Part of a small language model's weights: 7 heads of 64, vocabulary 16384.
Each number is 500 + 25 x the weight over its row's rms, rounded and kept within 0 to 999. Layers, rows and columns count from 0. Numbers have three digits each. The size before them is the row's rms in percent of the matrix's.

# up: layer 3 MLP up, 1792x448, rms 0.0792, rows 311-363, columns 112-167
# down: layer 3 MLP down (transposed), 1792x448, rms 0.0731, rows 311-362, columns 112-167
up311 114:547537446491454490449475548542530503541559536510545482485515517507516522515469516455514510518500488502494505468507469492526530541489525549489507473478507504489507533488
down311 107:534525506521452524455480509483502468498506552510534500507467513485466477511486457534488511492496507519493508498505534487519477519508471477503506504482540531478491516503
up312 100:498517452484527465521523524506530476515533507485477475511491513510491512503462523492495499508533492496491529499488491499520505518539488522500495494517492539524467480523
down312 104:453499504509505500481542491518510515531455501515497492517471476482492499490494493511479495494555518496551520466503492540530491475541484450484494508439513520511473510525
up313 098:504523436529514509485533498508484483558489532520541489488502497493424488508562494502463464506520533484516508524529512533534499559501495471519480527495494483513505515535
down313 104:490518489536515477463524484486487507515510467539493513487473512484489487476507529478525506483561465508498462519479455515481543500470536473472509496548464481521497475507
up314 119:468499498494495476501537501531498510511532514519465518504464512476478532534486450498513518478535540482512492517503512499470457571546500487501512490501482490483515447526
down314 098:541512481527518481490510506518506518510494451487522521494496540497514494521522552539531471502464486507534490552489505509487516502522526535535541531488496493547506505563
up315 118:516527538459433513495460512517483485511477495467495498525529505520537493523520500499503488504488557511493476489517480435496500496519478504534492494454496501537456498502
down315 102:540507523468487539492500481443450498462515500529467484548519466513473504495500497490523434525483458512470499484447510491526502499521479498502486492534534500454487510532
up316 104:540448487529481524501498505522537478485497445523586529519524562469514514475488511522498476477498556538500447497525489533456487514498556500499478500527513458468488481495
down316 110:493439525543465548490501532473530520497514479512496475452487502469457516524496467516531503498498515515467470483494493485481497508467484514450499512511476467494448490545
up317 085:548461508469524478518527469511477555534508453483497534495493520495517529540477501513512516456529499468504510497492467509467506464496540491508523447556509541505465475484
down317 094:457525530496482512469477496539471515471494523496485498532476523501471479536495516530520498515506491470493491472486520525459521486495500481545477513514479523515533503515
up318 108:470510482484511447512482484520512483533526487488519520499467485532481500447489535485517540510508522517506433506488532536525468461478500484499476470490553491483491497495
down318 100:482518499513516499489447525495543515519515500454531492473527479448481547498481522516531519475482498551537486498524502518487533459483490496453479513480483486510522512467
up319 095:521520464479494474489524532480438474530539541532526507506503512550460488517501449491489516499478476537498503511538505473514496517467507466500510512503514511532489487452
down319 100:493534493507511531500463557455508482494506488511488482459507465547497516491509563471470529488571478542502531496464492509479470493509467472455517443539488473549493509502
up320 104:523472517457524473494511512477510492544484451509459478502532510509508483510507512503465501502491510504538485485523487526518499467521484517496459505447516492512504507480
down320 106:478463536487470502525473492495563489472516562492538502510471526528529541559484472521475533500471490526539506500526526490496464510496474505510506498522490517447490511481
up321 088:463506468514492494497511511484490527486487516474464517482496498531489516470465497504520469486476509495502500502470503473507505507502493511472531482521522492495550463503
down321 101:504486507538459517454499445464486486514518491530513482533525457545504494532556491484508478536523509511478475527512500453495479503504498469539474509507543491483556452503
up322 093:538514528512510540501470504515518499470514514516484497491505496508521528487516473515491512486473513508490484476497514451493538500515509485500519491521492479470489489512
down322 104:477478536493529500523511508533503497480484480502473487490529489531495478521486536492529504502487449497449489497447514515520482493508500531452484494561476518511510457549
up323 095:498513490508513523465523471499494476548502513477520514488506497523496481529517549521477515512543503525496462482530507473522471534480463514486505494525507457554520501475
down323 104:531482513510511521483517475478498506527496497484506490491514515508487480490450466484484467471509536519501545488525501485507540514537472498514501507475492528525497457515
up324 090:484461503481461482494480507521523516505491500516494463503494523494507464504506525495469519493535484478509501502483500476528530531504485482503465511515497552511475474520
down324 093:501491543512477484543473540537486492491495475498485486499500507503532508491487509498437507521495505475554501454506485524523485509488481485493548491443498552493473558483
up325 098:492506540453511490486494506492475472464512474465506520505541489535487499498440483507481521486573474515477514509562492515486490465509491491515488502568480501518464508492
down325 104:483485513524484511496526506483475481501486488505526521519493491500466474482486551495519534513515520484508479483481502508485489530477452493496490521545509502526474490515
up326 114:509474522446519459486445521494526500502501496519475529497498531446500516539512455509478501474491495501472513490480533455477514521442523522538486459489507484507477496530
down326 101:509544479516482514466544547523479500517484527472501494507479503507488499476532491565492500485482487513576520495516524476540516491537526470476435531513477521507495529543
up327 089:452466512512528524483508480467525511461486471512547524463509523506464490512505488513480502481485494471478505497460557481519466471509477558544532511501503482528463471527
down327 100:496467485478505510469479470472461513538504471529427472480510549483494511502457506492530527495502506509500464489493495505510531510501526480473527472478498563520548520470
up328 094:555522485489485500540530520502518514494511524478501499497508463510486513491527453463492473505510461494507477503532436485524529494510495537487520540537457484468508540479
down328 099:517499502511484500505502456514477524473517504491501522483524490500474485500540494478455514490527530510484487482507485489539452544492443502507552498507499517469510521488
up329 098:511519489465542512523522502500495475515484479483482503531529496482506464500522501484514522468479529529496475522538489477481507536496471508520473539544441471468471509500
down329 098:522516507492502491508485480473529519530506493535487498547498489513532519516473518533491525504491515488466549509470485493476464470492486515499500492526547498483477470529
up330 081:550474555487509454498505467530492519478536509511517487553548515473509492484493518564515519508493516523480500507446526523478531457466515483503492495496510485533440517480
down330 093:486531550509526474541498504479516527509510537510470521516484468495478489515514489491540504469511449448513502511505483487545489535498493465541525509445482523477465496473
up331 099:523491521525513475489500511527507492519508464500480495497496518525486495517507487482463505562466551512524518499511496539508478475457484510516530482478503525487439516478
down331 100:484531516531516486456452471487482495476523478500510531518498497499443536535520501516519520512511463508503506521517506503477485474498526492470507529454510510515445528557
up332 112:467525519498539510497508502524484523487479542456522482481482532468489566569525487461535500495546507500473504511539499516492471473472534432509510492524486540491527538504
down332 107:530495532519502535501534490514505511498548495493487536556500524538498493517473502525512508516476463507479459499471515515493503503498535482492440513472527531502522516536
up333 083:527472506489482528499509488497450501515483483529493583515532504492485495485522499518504548450523485495528531452503531500483513474511474477468511472496451532513513488473
down333 091:480496531456482509525535525525470506503482470514478459520511508448501474496505477493503501484511450521534510499501479526499534507521496498482525441516491481467494461494
up334 104:516503500519464545513492502546482497506491523489510536534477528524558513508493520501540513483502514496447482543514492477503467495570520482492476495472490513524512521523
down334 104:503503475460487483518576545510444462533499512494499494511516479487497482500491473512504508513514467506512565446526542477542527503497472493478485540491453482495531509509
up335 101:511490536488528547480520547490485505484521458470525505530491487530489496489512506481481525507491541486527540460517467493489482539529508493470507495478501492523500539500
down335 102:542476474475487453471527446511522500451480474510520526504528495524499473499530515465471501476489558489494494504467516472498544499519474523490476504497527550491514487473
up336 087:538494519512476495513452488512509471521513467499499501505524476469510507478500472482492475531490478473513489513535492528515534490461464525531490507521478494476522542503
down336 093:495537492478489480479503501480467462523487480527505509521549522533469490528515522534509501488501517480528522463493511503539524503501514511498510462510448506492505482556
up337 149:490460524538529490510515505478524483528530499510496453487489529448488504506500479457486485480513492487511429544494511478483506515527517496475462522525528528502523483533
down337 106:514498529517528518537551524431496477484497527493533490470500545472551472462470484494511470518482460472469498484492562494519514501498498444498535494495438452514493465457
up338 100:489509525503515519498492504483489466505521504507471543483484546520494500522531493484464476479504447493485473506489465496520469499475556497494502496526515525516497486479
down338 100:480495496527500454487521488458537459501540482503451501538514495511504515531497495471538522459526474479503510508492526540462537473488481520507499531514466513535462484500
up339 104:482547521496472474488463576530515495530543504534501494444504489519508548523487520466502512491546479465516497522471491512518520485507486505496493538510499500503512530527
down339 100:478499518503520513491526519489519475510509502528515480472531520462494500550502488502527508516482468540508505481557524491476500459512476499439507510458481487503485480552
up340 099:519513478534515501490485489542461529483483514478473508480521513524505498502499518529501512477516496512533509475497505469501482527524506529514513494477500487521443534484
down340 098:517508494507503455517496533473525505429475540484482496533517504493495473476518489475538506538482515500525522520500498516528485469509499452499536552530486519502536469509
up341 096:524491504489527491525497508531496477464485496540478510479520474506522512530479509514494492518501517511482464504532465469481482490521486562528515496450491536500497505516
down341 094:475463472506513537527477501480488477514516512526536515484467487509516486508538476507518515560488504471535493481493530494479549502518496469503487498546523532495469439533
up342 104:531488493427523487517518509494516492486504504460531494506518475515467497530486485461526487468495490479481452504439498499503501478483493474557479521467496561551518528502
down342 097:540489539486502481518511490516486497499507534505548527511477527516478528501506476497509481515507540481494485497514505492520507469479485517507516475473451475512493455516
up343 078:482505493472488468528483492548501523485506539502509537516495527526513530470517473499532494485494523458532549488506514524506493498519503508539518475504519535462530546529
down343 089:493512534516487479517519500476483499478529471491504457503532506559489512480493511482506511478495509479509480512477476516481509448515534479476505450505505488493506507481
up344 121:516515510483499497494566520526501482529472551510508469516447489509520469480554504504499509499479506509444520508503509495462494502482487526498500462523555517515476469502
down344 104:497488508487513488488501504495489510542475492487535516499561500472504482478488526459478521489512528487502546530510500500489479463509536495539544459540447482525500483561
up345 102:556530547504452458509489486499517506486488497493459513552524477491538503521514499502523532466477523498497488557507507505506475495498518509514487492478496486496498520514
down345 102:490510501500522493506482464506514473488451455540498525480472563488497520482526486496457511479503501466530488494500514512519498514454513521519470499495483536505500525473
up346 103:485491473469470515487533510520497499486531529476507492489508538481488472506502536541512487495491497492510485481487477484477520518519469508463499509477505517499489482503
down346 103:513453516494513493505484496485523484449499496493513505481489504497502470500458496505508512493435541468481497481498529482566507477484510485513505525498497471529485524492
up347 093:494557469480472508562434488494482532506498494467496520496438481445506481540531448468508535501470520493526527472448521540514481517525478523496541513546493516516523503490
down347 094:519449516509509501472472504470488489499528466474498558521467535483535492457518510555488478474507501515507528479524494524512534482541491466450454483463500482515526488493
up348 098:485535468507480476467520459500502530471501498516511499533490491493476502489492498484545469474514501553537496501502537469501456486506496492530432516484487503512508482508
down348 100:496522491453520497544501505471476476454451512481531505432466512519472490479541478478505513500544493481582486504461506474498515510490576515504525531455484512497522498528
up349 102:501504479498476526502485534511499494501523522467509502482498505482505536521484514526451525477473521535520468534497513487478554506513515518475489493492508468519452484540
down349 104:528542495508520513535510478523458561462504469533493520454516468520492505499498498479500495492491501494520492535542502473498511498548530518507508482482507495522529495538
up350 101:528486483466539491474498497460481508517486480456497464470550485501527509499504509548496516520544502544469510482515491511461460495505499515511490511460555465510505521461
down350 102:492519477494510483504512566468524473523506489555503537542515450486496523504492508512540519511522492463438478486490502510535533484523539490510537519468482468488514517495
up351 079:498532530513491507494445541484479509484501475527486521467504508449530565518480507504528487501540502540486507507514513487513533439553518522463522525498484485507490509448
down351 090:506493489530492491484515478470457517522490474506501439546524513472492508484481467502527511517486458521529491538511490532490471514538500550494496502504503494507523480544
up352 095:475496494497508487448475503447490517504482516468495509513535500480486484491438503519488508514500522511504512496531509513474535477536502512517514509488448503537513521513
down352 095:461541483470517527490519484486459529512478471503538494514519460488513559517503504490499502438472496468513468514507519506516483532450491478450472512481499495504502479501
up353 105:515511469487517502533510485506459527508512479516517498474519544505506452517498505506507483499516564491503445510463550513458497517462464470503509498565486512500513470486
down353 107:508499511518466533528497509490469552502523525502513507520491527497483493451497519472515468527495521537508499517537490497474507493479478530470487476476500427521499516450
up354 097:492516532526498526502500445495490474497562548414434510490487436515494530491513510498515590470538517512515477527456520499491509517505512514459533491513512535499500492504
down354 103:482482526502495514491510466530481507520544541484493514511516504526444542482471484518492539448487520500471523454510499522468480522495469521518458537481524478521491493507
up355 114:492513506530524478519487538474505458520527508477484491482486464487526506464467465478496512481493502574471528513555481534498522470491531533546504512527532466515490481507
down355 115:524531500506491518526505471509522509479487510443573481532544490553473503509503531488481516489528488491486498491517477527518449508533524442547515485473465514525484514506
up356 104:506506490491493522512517514525478507521557521480515473520540496533502539530491494485484515518513486525542511495498475492483473480555531544487540472479511475495494501521
down356 105:490472491458476502497520497494553497511494515525521487511513492449464508522573519517518509509529477479542501514486498545452495536491479460499485480495465496554513495470
up357 105:457496473519500502480480491519470481502458512531453492503483506496468472457487499521447515485519508502496483443495492493521502522514516520505520460501494498515478502489
down357 113:541544535467501502472509523527525497497492531500469518521500540506496491482511497497493471513516493478476498506508498496477500531485512531475494498474514539481527477485
up358 094:496506506502494487426478524507504462474495491471499510458504512513537524484531477507479500484469513455465530538521477527470518485556531459519510480559527496518472506534
down358 103:475485457497518504516539501486474529482502473519464490522513533452535470490506507506488458510481516462469509455475511506491504504486496462497556525500490490529512536516
up359 096:483548499464525501507481493537505525488537497459465497455480479455509482528550489487520520500543478472509515490555486536516525497523524488501559445503523486559517515502
down359 096:545512526496490463501548487480492505492452504505500499499540543501524497503543496470499511505487528523515447525486529492463479485492520463495448511535483522533468482458
up360 095:476505526468465474489516469528526506493507530531500488484513534491461488535466535483482461494520492510500457444467477511502481530487517521491509556484465482503519551531
down360 093:503464538564485495531499500501550511505521469473478491475502486489512488509492492509519508503523546475460460493523490490523509476497486525542560480512480484521451516513
up361 100:526521450508502508428512449504520492553465442524528470483484539518511492493483488472525516462480509521502510536450496527487507507512467518525498458528502467469487468485
down361 102:500498519526530480499521446467513511467504494519496516475477522505526533521505464504473521551538505502467507519564552498533477468505513505521493537495505507525486512508
up362 125:547493493499490510555489499526505521532524532524509520521518464498471471498499498471488513480454497525509553443505511519498513501520502523517492529526482514485524503491
down362 112:470512514468535519513505494510524489520481507487506463502519485516475517530507465533508482461452484486469517467510502507462472493484505519495480536495505489434498514485
up363 100:484550511512481480465453493503494489461517544479506499465516486492514484474509446481464484473506488499501502504481477484525500492509477518506526496482484493536519462510